Part of a small language model's weights: 903M tokens.
Each number is 128 + 24 x the weight over its row's rms, rounded and kept within 0 to 255. Layers, rows and columns count from 0. Numbers have three digits each. The size before them is the row's rms in percent of the matrix's.

# gate: layer 5 MLP gate, 2816x704, rms 0.0555, rows 362-428, columns 256-319
# up: layer 5 MLP up, 2816x704, rms 0.0559, rows 362-428, columns 256-319
# down: layer 5 MLP down (transposed), 2816x704, rms 0.0792, rows 362-427, columns 256-319
gate362 100:156080111116111183106116117157113148145119110138124118127154127139120122084111123164111116114120106103084113113084138102097088139127166105051142129104125158081141132144128155131094121131135131
up362 097:119158158115147118192104195097127113125105120148105162100137123081126137096128118109111138141165111174166150099126117148122164134108122154107161132103123095121121137102141125168125149146130160
down362 099:106118102136167112121108155133133113118134111121157123150123176083112152097167079161098139116104133112145103112144146120147147133124146141116158175133114126118163134114135159147123125139123120
gate363 103:070110082123123121154122096133149135130152179128156136106146110140095146134108120155096107119124122175151146157129125140114103157144124108093089177152140096138149083100134067111168123131092127
up363 099:076160154154146088155084100143144128082140122111107163122173129101105166122121141123189110110166151135146108155150128175153116128084125119116113165107083171113164107134143119170130147122138090
down363 106:122139167157148118130134128160137143087109110142113074143108150118126133105124145105123149132153152134139134130125134168150124153081117126103117162137130174160158143101161118156135120094097128
gate364 099:151123102130104152139127143116123129145123149134099112140130102147099138172124122124130143128109108166123118118102115126134168100089107129118109109113110139124076109130131147111130131116115189
up364 099:122090106130114125170070121109117099068167111152139107151175090179102157148135118103156101146129108116148125126122160133109144175153155162126131168152086111113148153133132130132098132142143145
down364 094:117149122113180137129131128117120152158101099122183147158126139152142125112120072127154107143078092121110090126158136145072138139149158148099131112123112134148137089145123136121117101138135127
gate365 093:084145105135143133118140103094151130156104101091127119117142135136129139070141141117127118156139111131108153139166114127139119128135119127134115140100120131093098199135133102167126162180169131
up365 097:114141098111125118104117148141114144130157118113135176102134128146162079148139142109104129096083162069098169123144136118154139089130126128132120139144104132104102155134117109120145099126149126
down365 094:113079155118121111127147144122117164091116083148168155129161156134126107108126130144111178105093154074141188126097152111143130138063118102141125132102114139087139138141179137147116109108085139
gate366 100:167133130149160125135101131126139163192106106097092171129159106094129150129150090140127120145183110122146122097112120144141155125108111103112122155100142121134153152124144095186127158132134088
up366 101:102149122109148120167134093146144132149123114112132109130096102164144125121130151120122164137106119099152136114133157124134091174137154117140141125164113122099170135090113149114151136090172145
down366 105:098126108119134096143102118133112154129121099110121144117149109100132117144144139169104135126131159118109153138169079173123101149099133121084160135101107087173113118083085153106128145098142130
gate367 101:086175151077142122129097130147096150124180142070119115118126134147124104108137121109135130116148159119107116090147149134151107109138100126150163128105114128153102132154137120122120097106130167
up367 103:116111143128099128161133127166107144133122127121115118176096134128110150114123131157108104126116159107121123150093134104143103106111179137146110125123118157102131104137138114162122178109136113
down367 104:109092175128098102121167130193126131109088169069125099163112159146131143124118127089130094102092111106078094160103153123151080133095160148128110123111128141133115107119112141113095146082128115
gate368 097:142157139104122133128100117130140107198122091117115120145129122159151135100083124114132133131125162119106129144132154126124179154127110158121170131135192132128137170129115130115114104132135103
up368 100:097147172077149143150132129096066149153175134143155134134128130119158122072162101147111116138142129087153153124185165141112147110146102124131132127147137146118137134163132125130129141115091169
down368 092:123119119117132101077091120106142137146152127099118131141117120135156128117118141132142099132115101130109115133154176088134080124102088118124105094106135118104115126121094084117151131125133164
gate369 102:080137167096145141104177103128148111163138097145098127150123102094144123145120117173172149114090108145095077141124136117150122111140108063133131193124138159136130110111134104142067155179074107
up369 099:101122066093161152112151162131136140095143109120102169124129151110088082118092137150101133084090113135149127096146172112148140123082128136126144153151156168116145108153121084136186115128159117
down369 102:137133117136135107172146129128074152106091125160160090139175117101117141139103106121127115144121123142150147150118145064167133119087133143150127138118143128103163148167127091156114161131129113
gate370 097:139141127147155080150124113140135116107050102091097133149124107123126135143101120136131094116109121144123145124121126098177116155128145150114147116083089101208146096131137159108099141153112097
up370 099:163134160101126098124121109054109135071138106106109120133114121165143087146150157102121101174160114180124091116132132108100118127141079125122118107068119120095123118123126125146148116118155100
down370 102:154108126101098133187148114118104098160117141163146124132091152126144153115100106123159082104152121134115104118122159094122133135160119119125115124085113119111139172140109135123103138143159084
gate371 097:120141100149122140109161118121102099140112127154152174155122136166144127172159137138124141166121111155103147150128138129105109089102132127135144117103103138135169142165164101104157118091099122
up371 098:135159111089110135161106116132182126108136125098109164121130147114158130182157100134122127096132140090127172125132196107149143170114113110077135116151106137088139174163113132150122141143118088
down371 102:119126080159098140137099126089128104083089107141185110079104115126146122129108119159110150152161115127125120146132125149123149121110140118113094144144128127149109113111104090156143087115142106
gate372 102:141111112149111136143068137162147156157115153124114145139156148150113107080090141133122134150183122113102156116100137130137118132150152145102141140116148125138126137136152168137131119106161080
up372 100:158166136098138132134057088108113146110183110122153143122140123113121113111167140136159150106087119122117167127144151117117131131145137120093151149113142089159108111134144127142125123133128118
down372 097:122134132132139076139190127144134124110118098148096122085085137066100108161135131157124137132106088137121122172104115123114173143133115111140126078128134140135126114115125126147135134151086127
gate373 101:084152150139157127149130148153122094135118180154113123069108132135092137121154155130149119152098164171073142121130129175094127088088144143114118112113177169102108172103108108124119146126099105
up373 104:093137148112145101142133094100155135152147160101100127099135110106131124143146141151129092109132060104134113115124128096127169137110185146147103141148124106088155131104133107170109146120174135
down373 102:103121164128136156143151164135106144135157099125096118143161117154148164144116117121107109123146136118166096114143124113121155155143151143145105118128120113117130135110162111166131120108109179
gate374 106:117153117120124131121090141140108141163125125153103143150074117102171145107108089148131109134150117122165117160179125135137180117143108135117111168144119160128097106124144149150156128134151138
up374 098:126117143129135141093124137135108152141112134179099103162135149122111132135102132140084121134177130127130134129131129122108145155141120131124113109148140131105154127147118190135138138119134103
down374 097:107118180129098110159127103105107119151142130142137177103131100138144128146116115162122134092141118174135120134086101180121126149118120138143147163129124155101136136132128156122158143172116117
gate375 101:133112137134151162140185111156120165120124127128123145132165099090160109114142099183119143128129152144112193125160114162121156123152123119117114162117158117146166128100151170176148107090123140
up375 102:122129128108138166136113171128139125148139091119129153160105126107126167129139157140168167107136136136119095046140172122091139146144066123119128145092121120138110159107151137104096152108098102
down375 102:166127085105148149066152142109137129163128102107131085119142128150119113143131063112152133141129134141125090127148169141145159118137123157146185158119153081116137105113064129142170116151137156
gate376 099:168150100175147106097134139125148140135102108130136102114096116088115123130154130165136096150108134135132099095129138136124182124129145082114141100158082135097115098150155135097099112175148145
up376 100:130114143117127154130119160104157128133133126137144126116132096079098167149125127113168111162106100080111128113119079166145129148093115157122151123128113137097127127168090128122165130123112120
down376 101:139145128165107108077112142090137174141140105130108112126098114122141160110095091152132100131131122137150142083120156152099107110109139115111125158120135140128168113128128095105113127137159106
gate377 105:086124099138140129145151143115114125116128113113096158139122122140120170102101138114092160106159114160143111151162120183100158134140120135101130144133131160108110104104114103123089078115138099
up377 104:145113126082103112135122146102084127130158130125105121157138139117102148131112124163139118084107114115115100152142110122097150134107156087145132158128147078150153092128137136095158123135145117
down377 105:130147154115124110151160144130134136129131110120052135178128093090140147112093131140112164119149151058135132079122101139114140105142123128090112154127133130129148100140176111092148146154132142
gate378 102:130113154126139136114114124123107110143134102095118161117144149150094166147130105113123116130085084159158110177150135159100168141114126154113146134075140116110107117134132137137099107130055103
up378 101:118137106156105094138093147170174109137138152087115155119069122132159107148183133109118129110127112151132121165109145145099114158103108126134163118096101089145078182140122185109116143126129116
down378 104:144128125129102130089108164099124079121145135128110174171154167169144137160133144105136130118090119122147144123149134118142153147151095127172154151129123142135140179121122169149076116135123125
gate379 101:131151146118155096121131130079111085138129102088106103109083134134137081128140147092132154165130125160116126127153124104108114131109110135113089099129107142121142103134107145147097163099140144
up379 099:119113124105120128102146076140145106113185093133100132096114124131131148105146128146138143074131110159132127179118087121115130084118118165154097106113154137144126133194128155112138125133155139
down379 105:105129117113099103138128151147105116120105126137129110096135159134135114115114139121131113120141143132117096157144131136133126142069106125165165125143080125118110117147099142128124108139128112
gate380 097:100189122102127150109109139098107137152131152129149134145152113128139152144168124142099167171197181147105108139101106140122165135136073115144150146130105112087143187168128109118125125131154136
up380 099:145130113087138137141119116116156095173143154131105126157149106141107077166153182157156129119165116140104103137122141122122136153106150131117107109156136144137108162099161106120136135110149166
down380 097:145129112130144133132117153162134139123187142132069150092147127115139142113118091156102124154130136133131115168137140163121151118117108123105139149173142131133122139139105097133137142149175124
gate381 092:131140085117140166115141141119123108122152208118123159114170126127082115130192128142141144140128141112157133129139135141116142108133145133121126117139148120166123142182128142079124122102172132
up381 097:148142148141148121097137141141109117135135124120137146132174166104110135105135101135118114132134113145106147175124107075130138105111147124157146129152129144155144105170108146125126153120144126
down381 094:133128153187133108144113168148143167118120110142105121176141121113150146152153096148104139080105121106100123129127099171126106129121126106141157127127076123121154091128120127098121166132110134
gate382 105:131140134158086150134124143096150101110115134119104133115110133126126148149171077111167121114146111134150132198140132121131151130131156144141081135144099101131156117086168124133125126128094116
up382 104:133154118128148101153151115094141148135155176141116080149118137137135119156126099101174157076145133104126137160113170128114130106130095146073150138124117096147097129128144135165144112104130090
down382 111:123148143154133113137115173104110123129131117120123097110132145163161085116114116149167161164152130120136127131135150109114130148105108097136122138112148052128093074161096146102120090113098055
gate383 104:108103100114091134102090107145108176153115144152131166147108141127117107169119105154128134138172135132107137147135111127119178106140165172144129141142101134122149114103174141103165137122112141
up383 100:115112175159167168115085077137139135144168165140121139108128131144173163121117108105103142104140113114158088100095131142130118125117107143102116162116123100124135079140126165109123113138141146
down383 107:151182157099143129110132104139123120145107160122098126142089162090167133122154129151131145094106162125123081115100105136154152139097089163114109133098121125123117105155104148112139143140106124
gate384 102:109108099143127114134107180119138118133137129116134131126146137159168117136133071112118191172132140105064092093095135147120137109152150095115137145129167111137131157124123140158127173126094110
up384 100:144145124113149143154131161160124121121104114126137132123172098107123126149121127099166108095108114115125103127132066085122130152116102068124194138146159126177143120124157138161110103163134135
down384 100:151115110100147140168123126080104179152139167152078142105157133132131139157121121135106127090130157137133099135076121109142123117133151117132131110132090137121151165122121168150147125157146149
gate385 103:110113175113115108138136122146119122140100141125068142146107126150152123113137074148158133155147185158096111137151122119118122079136134108125144156117120137142084127170200108130122120132137113
up385 101:121132115178135129124131109114090154160156106130117135098129109150149165163096167156137108125118123091123135120110098113114175118091136137096116152135126104143114143120097115080092130118112173
down385 099:134164104157098147143129113113137160112183120165130104164131129176115126157156154161109105159102090139091107103105101123164143185132144077106151176167125157110157104112085119107139130083140102
gate386 098:112165129154130132119117121114093136148132139135109166147142096158133131112076094117170116113119105146166133113149116146106148153124144142096111143161127128134158096144126108110112103087110129
up386 098:136165168131131117150140167137107073132105173115128083126094131157138106155104119135161142131137137134153144169152129117111153172129099112125143073147114178109111088148134118108144132126116098
down386 103:119159123094116154136114086157125158126184109156123122159163175160104114110149152108110152117094138140132163137144150119089136125121144151137170133161134114119116119155098093064144125112115090
gate387 109:122097125100116132161149121117131103131109132089091109117145144130145142091149137191105109153118154092124130127132092189123138163129118130124142151111120119133096119138117129110113125120118106
up387 104:142120148105142133091149096135161118126124112137119154123173082126134112124124082105162112136168136133136139122128105159156098108084146167107138151113093112124139161139132123128125124153129125
down387 108:160163151120121134116142108127139124166128122111145172184116100133129177131127116171146108153156141117135129121146113151099135123105115181088123131171138125153128109114160118166136136112113086
gate388 098:118124110112146144139160170167071141173147127091132109102109122133104134103153121125145121143143135142119111149138190122150135149122119143140132147160108179126109141109151099142148114139085157
up388 098:131112144108141145140146150177140134137129198130102095110092116165130099097157108133100124109117125125113114115121144118172139125136136123072120101137175165113106131114130121128139128154143124
down388 095:100106134154128141112088161154120129160156119183122126106130113129091115138118100122115126187094112109117106157128146143128129091130137091120130158140137134103104154132127138111107098164113150
gate389 102:163146091126141151054155149100133113132145152132144116106108148172130123093134151148146100155148127099139173154143130100155128131139090156154101140127111088151160151139129122153130163117141127
up389 101:134136114111167095149145131099121163116123126147126072120158141087112079146105118131162147153148099113115136095089131128120100200088141082145148127157129135090124110149114125151138140139169147
down389 104:104160113168109153147140136133134122152114189145149148115141106134135133091127134117150139164140111122127128148121144138110141130059144094101158098136145145155144165102169093138077139136134111
gate390 101:125072126101112117158142119121124114110157122125150109131111149168122092087144141124133135147158142144130149142129121092133126118135160109121154149092135098086115127152165137140163131138089147
up390 100:131145151179137121121121112109090121140115192145132118154124094149091159125124101120131103130115142128138145089122111139129151143110095145119101089128126119126111102108118128123116145119127140
down390 101:133108141124145131094122107126190132090161137115112136113122114137121144123135163132188146147149110140103129152161130131100122131138127111169127114146143089096115152182153083123117145135129132
gate391 101:169131157091181158110119050172154118111131122121103115149127130123131138131145107127085129128112117078117145147115122098103114132126146140113090131086125144122111155081189126113127118162111121
up391 103:133147109143132132130130146119112112153126110100107137136159164121145128153136127075089144169130118086152128161128118112171160135112133128112127125113106134104100110112142094108139152105121093
down391 105:106108136128144110131079075087128119150113107113120101135167138107113152104134082144092146131098101125157205108110081112148099106100131135101090130105146128096111118106125149128120141179114131
gate392 104:085134126129098111088137107159101104108125120061136093135116110127129116144100148090101108089124160125136148105148148133102093151157123109157138185114091097171111134196151120100135119085133146
up392 104:138154115145098117109135128134126138095123156180140118157172100130125179155148180125147118094128139119104115130138093065156111102114130119106126127161115118120145140162149160104103143140128172
down392 104:158132104112128152133135146124079139148123144126102164141132124152137117170154099113068154129188157157144099109147106101105106112121132169188124161099087155136123140137156155139116130156105150
gate393 098:167138129160072094137123134102145084147151129113154115114148103096169078150105134090143088115126152146098116096105098142128140114124124128122131179137133134107101117099188137142209129127121153
up393 100:128145088155107122150126153115144117124146092144142130143122168099136098122148113087137122126128175093095152122138123105121136131174114097077105116112124106106160115128130118108130112151127120
down393 105:146127163175093134171106134122126134121143096104153089176124162142119126099105115132118110114130164100077133118155118106130137133141146131111145170141130080135139138118149160130140137167132132
gate394 097:107144091114158138145134142145159182178143133107163133137122121150112114103122126126133165126112088128130145117078167126194112127136123124117177127101120088160097146146137110121094083160136077
up394 096:140173076154168119144110135142147140135142112144106127118108055140117148145126146142145112105141136141135136111145130128169146166171130113138118111108114145149175098137132085119109132137141088
down394 097:132099160139165116113112133149125146090144141120108116139153105097108134165172147146093160125123112129140146185129131160168130107135198150127123151122105096131139109119160089129140147134159154
gate395 098:142148095111105170114151153131101152133130142124104153125140105123142120158098131145124140152094111142114162130157117139113108123114127137111113150145134130108154129151135106092132089148128110
up395 095:119163132103122095120117141108144181140151157128097146113159138134154175148144139149118107134142140149132120137136146125105116135108122086103127094091110130127146152143113148121132119144120141
down395 097:142168177159118123099140149136107133151142153146146159151116180091160114122120111162130071097120136096109122122140127129131091103155117137142076151135092114102111140124128153135106091103139124
gate396 101:163084136153148121110117144126097126141142108133115142147117129085124140136133139156141124137145141136110128111140128134098156141139156098120157122130114105153122135148140126110178127136100143
up396 103:139103135178126131126084115181118149115099122148122105143149148104149145152184127156145135140136113134105143111118103114089153150141105111156114115145099114159119108143149154099148166110116159
down396 104:151140124101131145081089105128119106128121133135130117145074110146141126128115077089123128168070105163103087116113153092123095156128112122119116146146111118159136125117155133129102162119134115
gate397 097:142126104136160121123170103149144084104156129130135103097128144151136123098094141088156118137133123101120114101101141143169170104129118104162167102162152150154169119118129085094057147125146123
up397 095:104126124078115150154156116158134189142089109151132165136093124123137145096176115173134120112168126111112151135162160098098138131141142109124142133142154096104126086107169097096159135111124088
down397 097:145139122129154116091130176137177171127105127123136123123150171181127142162082095134120104119137120163132148079122151099155146158123114158149086141114098167127184128110105127132132069130131123
gate398 101:104136161141143098110131145105104125128092154128103135116117153132167128060106131122104122170139160182136095142136116127111162152153100068078141131099117171099099165156197105140125137099134115
up398 095:080114180121139121156142066192167150104151156116156132178155108116105128111140157125165126116121114132128121158121087119162099126120105162117165123129129118131127117126173156093170153097104151
down398 099:126177148149144110173178108135126112128181114135168123105083146163132128155165144105114094126092139152118101109113114113196150156099095128136151137118093123117139134109140132126181140119143155
gate399 095:115115136134142107160176104155104120097087143122123144115135089081068129082107069128119138112112140140142104150132137097105133125120124077149117113127136126135100159085136111121157167143105126
up399 097:147113120157179150170130127138106138137119123156127151127124147148122122140123161064126100131123131134115136138163160175134108170155140132151138149154117126110135111088161152115131124115115124
down399 097:109133131186112126126172150175105191146145127123162084105123095109118125111137139090158097140111124117137116156113160133145120128157143117137126142165117128134122119085098111124163123119157093
gate400 101:123137150186113128131129158153075118122093153152086123119117113133190146117167122142141143154141102143143157139119159134160155110160096110113181125126087087157121130093098140145128124112162117
up400 102:142142106106157156103115127164142169142150214149111115153105126097124130168149119142129108126150107156114108152144128167125148112124114131166124067114135172149144129106172111134118095139171131
down400 098:115139125123127100097129117139106137128122127118165166120128138146147106108103131113150110140152092122103103130127142111133146122143125176164110122120121098167178108148133093072096058126119113
gate401 094:186097126110149166147123115116138144129094155190112146133095137150093146124155135131140109127138136155109180101081118128156113145149107095160107139136141145132093109131159084105101186114130092
up401 097:146118174046159105166155112105168115148157178112125098134121133140154111159137086089139145168100150177128108106131119118153130133085116156107119132124096094127142156154121118114126109108172155
down401 102:132120114081135105122171141129150123114164125114142155128125127132068153164154160089168162122118096119133104115158160161132153146153147134106114107158128104149106138182139137113134131130129151
gate402 109:121124084141099114109117132098144129123176126152087138137087085126122152123129130132104096106121106075120169140104134118140130142161108151106124120164135118104137121127131149132120060122114136
up402 101:106115156110123165110125125114136146134113125117119070107106145092149085110146144155119205108089153142163112092155138126123102103139122082128111143121148162131149157118116096131173126116094097
down402 093:104133100104094152066188131152154123091113112131111136168118150123150141174132122165160185132132072136146179157161117114149166117104145126108111074103113100158145140114180116131158096117102140
gate403 100:148140105113099129083123153113150105126172156128150157140127093149152092153097169116121133193090111132116129087101114173112128131120148088127150098134128098122138084096166148143138144131141114
up403 101:094129108121134139088136102111131084137141143088149119120123126154133118109178129160146167135163131132137140119119136111112113111133112145137153144171115175092112136140113143141094139178146109
down403 099:143139091127164097098146148138103128118150134113111078129128096075118091111154118143153141141135117115140120143125131118159150185137112144093109095132129164147172116125116143125127194172112113
gate404 104:151135126152135082126143089163122139143123125090105055098146133141135115142132082104141124113125176188151139105168141091138114101079150148137163109139082136147132126142142114146131143133107128
up404 102:145148093139106147097159126138117097149098126152144117123119128198117137067102079094174141102169160128124132126083124100160157137177089122141114088136153070123122118126160125113151132139110148
down404 105:117140110177148159148110141110128117110145121134171093163140121146129148108138133120159155102085120140096140122125164102119198150126098110156157147124125147094126089166086183141144118124126085
gate405 107:137147127120109149097155132114141145120137142037127123153111152148121148156152102148122122127124133119164128142148141123117157146163140095146164144093131100114121146118123168122109141142109169
up405 104:151130116152134137139137142143201155123103119153165158081064113120140112138114126135107106137099135153148136149127145128102117145115106138125110119136119156179116117148146117114119122128129134
down405 107:131130127089110120066125158104107129119135134111140141091126108147151066084085095121123095109125148168104109112121113124143144114100138150136127109148088136142073098132090122124135117152148118
gate406 096:127159089109123112132123122110117170151106104093123160102121122167097141139108141096168066143107149124112107119161112120140130162178140129107131136105112122131096148152089176164119126123093125
up406 098:074137096093126142169072103130157158156123154069132078124086138121086164089101148104120112128096155150125126131127129108156124116123125132123113141137150091160137105161114140174109126156087125
down406 099:161149127078133119137104119104134143138151161079127130119139142104094109102114156119092125177100147096102104126169081075108120139179106165096107139114121136105172136129176154134126114135088143
gate407 101:124101116169135112107160156097129144076133114082160120110139120145143126115140124113101108164086174141069116110121101156176135140137158112106131078166141126145155133113132135110086101105054147
up407 101:133136163152134116153115145173147118115155106117107112143144118145161103157113141157124122128138088111142129171161168096125175154142127139150080151157140091103137105138140130143126068134141120
down407 097:150105131120119096146092123074140107141074154118138132140141114158077138127128105161173153140140154125149108172168120111129162112139118123128176148149172122110118118052071145121130090156105089
gate408 100:125122113108123134163116128140183155140133121144134163134114130124126104174138149091161136132150127154181131105121132145110146138152127127132139150188111163124147138110139157133163142103157132
up408 100:117128130106107167144169124123097143163170122128133133133123157151128118121143087137151092116103138132116093116113147117121149129113121132099122130119112136159118127095097158143094125161159121
down408 103:128126112116120141147128125110115130100144107131140138147118119120102130164143122112135114149077119112137140139156085100100157094116116166129117127142193161133129103189140104154111097128089091
gate409 105:112150150142130141129101150131129106141117142172106146155118152105100102100114086158116122113141177146114105124174145117148154138134091102061115160136097129133131157147109144122144110124105120
up409 105:134186144109132077148105141140126087124113151151114115150111147063119140113117107128129087115129160146100098101088161115143141129128106094116112123145121088123109108186142124141144115140149142
down409 096:094162139121125119119124138167119105113121137192118135117127157127104110123122101134134094101150114156152147110141111104109123143113133127143148143110083131135094156122079157118148078145113140
gate410 100:107150150097142109138135174144139161110097115131161091076154126118124129104082124103084108095152127132144095131102088183140106137104149107124125139143158137129104158097075117144134177121117112
up410 099:152139146168132099145159165070135131150110101163133138111164156142147179115127119124109173122134151117135155165088155130149124088103111111144133188138193157088124125119141116109110112117143148
down410 103:143155105171161091156114117132133128131119154155157099118133079131101136162152111137101121142129119098110108076137163139102152169120115138134129124139106137139109088140134110114151131145092134
gate411 101:150127116109121096151134186130081148140076108153149084132091160157099128110157113083102120106160113130077084112141128162140124150158140116095149090123125124161135123154194133103153078112085123
up411 101:120146103146143117118121129125109149117165118124132145142146074065145116113135162108104158107164157139138135138112133137118122144139071173108126135106124166139129120119138121120135142140114137
down411 103:154103142132067089141070149140103135105118130090108177152110110137136096155134146118136127167126105100098137143172112130144156142123105135134118098130126111096153151139115123127131134138126110
gate412 099:123094132103088107149144137134124099126129125157130167141109158076112137169139152132104170151145120121087125145118135093115101152141101114148096168138169139153125127134117163156113144105162114
up412 103:120114178116143129141151163136155130136126148119122171116175125149140131119115114095139106150151138096140133084072125086159119147110117069178113116122170154116172143122142113126080124125115154
down412 101:121080165100112116126104179134145115142113126106154158146102124145160168132130091151103126133124126148119114126114146128134110143127094109117108089168123136097170141138160110095128082121115092
gate413 102:181108090106133106164077111118098107133165153071156101128166162137125122072094104154118111134141138113112193087131152134137148140154141120135141132083125145124116144121139110101135115135156156
up413 098:120121128137139111090123114154152112110144138135131162138168164111092100109165129136072140112153136123125092115182124149160158093142170091129153112152132112099135169128111144158132109158120137
down413 103:128134166146121079154106145108166143171149117154120120141169130148122140147124114148091134145145111144119165138151079150092118110138075130165149106160138121086114113120161093163123155109167163
gate414 100:150143112158117115100162121149129119091099148147143102120124120121121142134109091149093074137115124100115115143129149172104141118158091134092149083153138115101126106114128120110101129119097106
up414 099:115144136103123100165134117135119139123098147146136180130139147132118127109102154151106115120159147132152106108119085156118136130122148167145190155127149133120138131127114119135158148132101079
down414 105:133119122153129080152125155126117132193138121117103190130111105112136164099117145120144124157119126083169112132134139122143148102160133147163157123097118140096147123167124116103128159179120085
gate415 104:141158128113135104146130146136082113115111138129136103168125137122090172097141153094153128118141144169116153107115164160120153129158121133078123123103108094111132114096170132102103120190163100
up415 102:160094119119113154105118150144142142118128151123119145172159124119131159103130093150114144121146148133113144135144121141132119116140125121145114114136105173134111156125120130112148163101138109
down415 100:136137119132177113126169120157125125122134146143115119151143145158109124111122095145103155114112130140091125123127145150170108170133115109135076154144120127132171128107125141120103115091117147
gate416 093:117117125122110135120117127083130121156084135131161119160100126151106092152127142119105092130134093120112097152109108134141130113115156104061120097093151122123121122089136143103117125117140111
up416 095:107121153083161161134100162127160111116120126157115130125113104135152108146122159122132104145128131124097137130107128109108202092157172150098116145133124106111130149106151100118124152147175107
down416 100:083119115111127117141136152160151144139130164146148125128125119123135129109146109144127078158116093118137067113145155105105140160110103148125110090149140088073171091140140155132152095128106159
gate417 098:173173144097111171111141130157084185106149115147116083125120142169146157100089094104186156135139130176150093107139181110141122123080141148115113131130123111112135145156174139123141166118148134
up417 102:127146172105128117127131129118137106125163109154099144103146127137068153100143133116113105168174106148154113147100120115144130129178125114122144107128123132076138087165109175104152100153138121
down417 108:098146132077132100156118117133161123139123124136138110142128098150125105114122114132109119110126113154134129138151098149145094133110151127151185135109143134114132074140149143117147102133137107
gate418 097:121117157136161138088101160138149119137148151135167158115176174130135112107146101095123133121143125120127123122105114127149088126102131158186145123160158132145120125071136130130137094112179133
up418 097:090132136167162102093114152133105123145131118093106124113134077132144131095133158167098115155114152121120149108110139139159095126081163138135146138145127139141147124096181136156149105111173132
down418 101:109113137148166125105118119130110123180136097138132126107144102102150114151136155117125138135144142137113111151134153180154096126153143148150143134120089129079113161118158095114119183118121092
gate419 102:130144136102116146084124179154154110101105109154146154140117144126115115157162155116099111129136090165110177154107139129121134167079118161104145140153105151150168145124164110097120121113135187
up419 102:129114145121089142143120117126102117122129087128093121140114137142139162143151106056143150155152123182142153156132145145109141143137126135097112154149078120123111154154148147130149109127136122
down419 104:131138131142119136085108116139128119132121135153123137102156101167118139129141123154153134115126118149129089150120139187142113131104155120163080156151116121151161137143087110091126100109136066
gate420 101:101178182136097102132135137138119073128088116112104137113100136110190110070146158151111125084131115137108135126139145140093174161082142096134089111132143097095066116115149119144155153157146137
up420 099:153150153113126107115098145109109143110091162143141134129113140145092154132157145139196107106147095175107116092147123148146129142166087121169122103150127114119104132118136136127109130153118129
down420 101:136139140114129128156126140087159136175129086126146150127103108088104148136103129131113113142113124109125128127168129182080139158153131148134124136153144111126156125139104131065129113155144090
gate421 102:144146095094154092102145133164102129112142123090142117045133139154138162163132097130112107176114149120126178074137142143161140139146111130148144121132143172123165169106150146154117093151165115
up421 101:125136142165130155128143130109162166140114131131150128109131149159107116117150176095130132129132125144131096115097078100103103158132138106161137143132141140116128152118078151170154116136128117
down421 100:142125126100120129143128109098114148068132121102154140143178108110126133103114155125125095165091112135102118085126127145141126119148135091160105144127197093151118097135121142092126121110137129
gate422 100:101190118149125186106119141156093073143156114122107122168143137075130120151160135078139140113136127145107103136141139100145126133131172117123159124154139167120156162120140123097160101157102131
up422 097:112157155105152142131157143128114076166113092129121091152096103129142147122145100099134103126155118127153114090088113093103189134115133143118139121132119139118131115132091083107116126116116140
down422 100:147113097171075119104120129136136106077146126129193157144098112146135157118129138086148117113137144167129110100147142142119127074130114139141126137138098140132116127089145125106144139101115150
gate423 095:160109167132126135116105165123172136114141120142114142141108164107144087105136126152096097174120139172128136147144115083106108151137121148099117109149165112136132134130146127137128096160153119
up423 095:162152126140123105126113143106098087117145102200126152091140124147111121152122112116124127107099136150121135115124170086141146160153139100114133153156124130125113170132128135163105135111135074
down423 093:136142092064118080126103146124128116132111125177111098117162098085138129097112139108138140134128111111142130150145176117157156138178106113068118157114118109086129148120138101113097129117127094
gate424 100:130169120106118126149132130105072107194128140147150127165105145124176132125161103123137155074129175134043110135164136132117115120171107139128133105135134139125129115111163145097131116132126136
up424 101:125116113150059123149104164147190163132124110110066205139139147153131152154085142159133129113149148135123103113119133093091114148142113109147097116167117131120163111149092113113167116115100077
down424 103:158142115147137162138124132135128114141126149176110155126115159107085127148142164132133125135156126104127134128159136143140108104137085117098103121117131140105181126155093108087101104114127135
gate425 100:145117106185113149112165161151133121126135130163139189189119161167139117110141152163134120140073085199148131115145133097121123168109108133115130090113108152139124139133128119103122093136154153
up425 106:093101115129120101070174122119125146118098125128082148157140144105145130107075137173120119090126165094097117127143129112117147134127111124133117106138173131179146132097106170115116145137135129
down425 104:136085107120125092131123161124130139122117121118110107113153135142152118117120156147115100051134139076089145150161103143165115105134129093137114184137140154147139141131097149159121102142094122
gate426 105:081122121106132144159136150131121169110094081119115160161149131103145154114119180114136197134167155133134100119150133108128138163139137150143156128153139105127123153127141122094128075126121118
up426 101:106115119111144116150137136136166197136148156127109104120122159129146103123181129142104106139132115144097142114150139141142127115190077125099147141138126117112113148136117143098130124119112117
down426 102:142091073124131154153159155166173156059095113170106123128134121158113128164142127143128106171091121066112118112125106136101118086140110106084110137163124126099105153162108142112104078134152148
gate427 098:120123110145132152122124133141117168151139120103135119184145136131097160123170117084139105131163097138151132092160153123156112110088192131107141102200128074162127108125186159090137128170134077
up427 097:105098074131150099073120095084117134155145121116139142115143127106161117157081157157088126137103113107108108097175157077128104106117134152136140124143119096132095150163145189147124142151143126
down427 100:078119126160156133080095123084087158129140125127104112143133120163089122176102144153123112144110128164103108111159123129121060117093095122124158119111090110120110146124132161150168151105111185
gate428 100:143100148183091125147117126119151126120124141135090146122124159126163117148167098128119146123112121134105118137149103111123144107118121118112109113145126129101147157162091146156134118128126161
up428 100:091071132153067117115146096158127129121129159112095151166107125114086103129146097107098115127123135117114140148159116107134130102124122137121151116124117165153129133134152138121138122114132146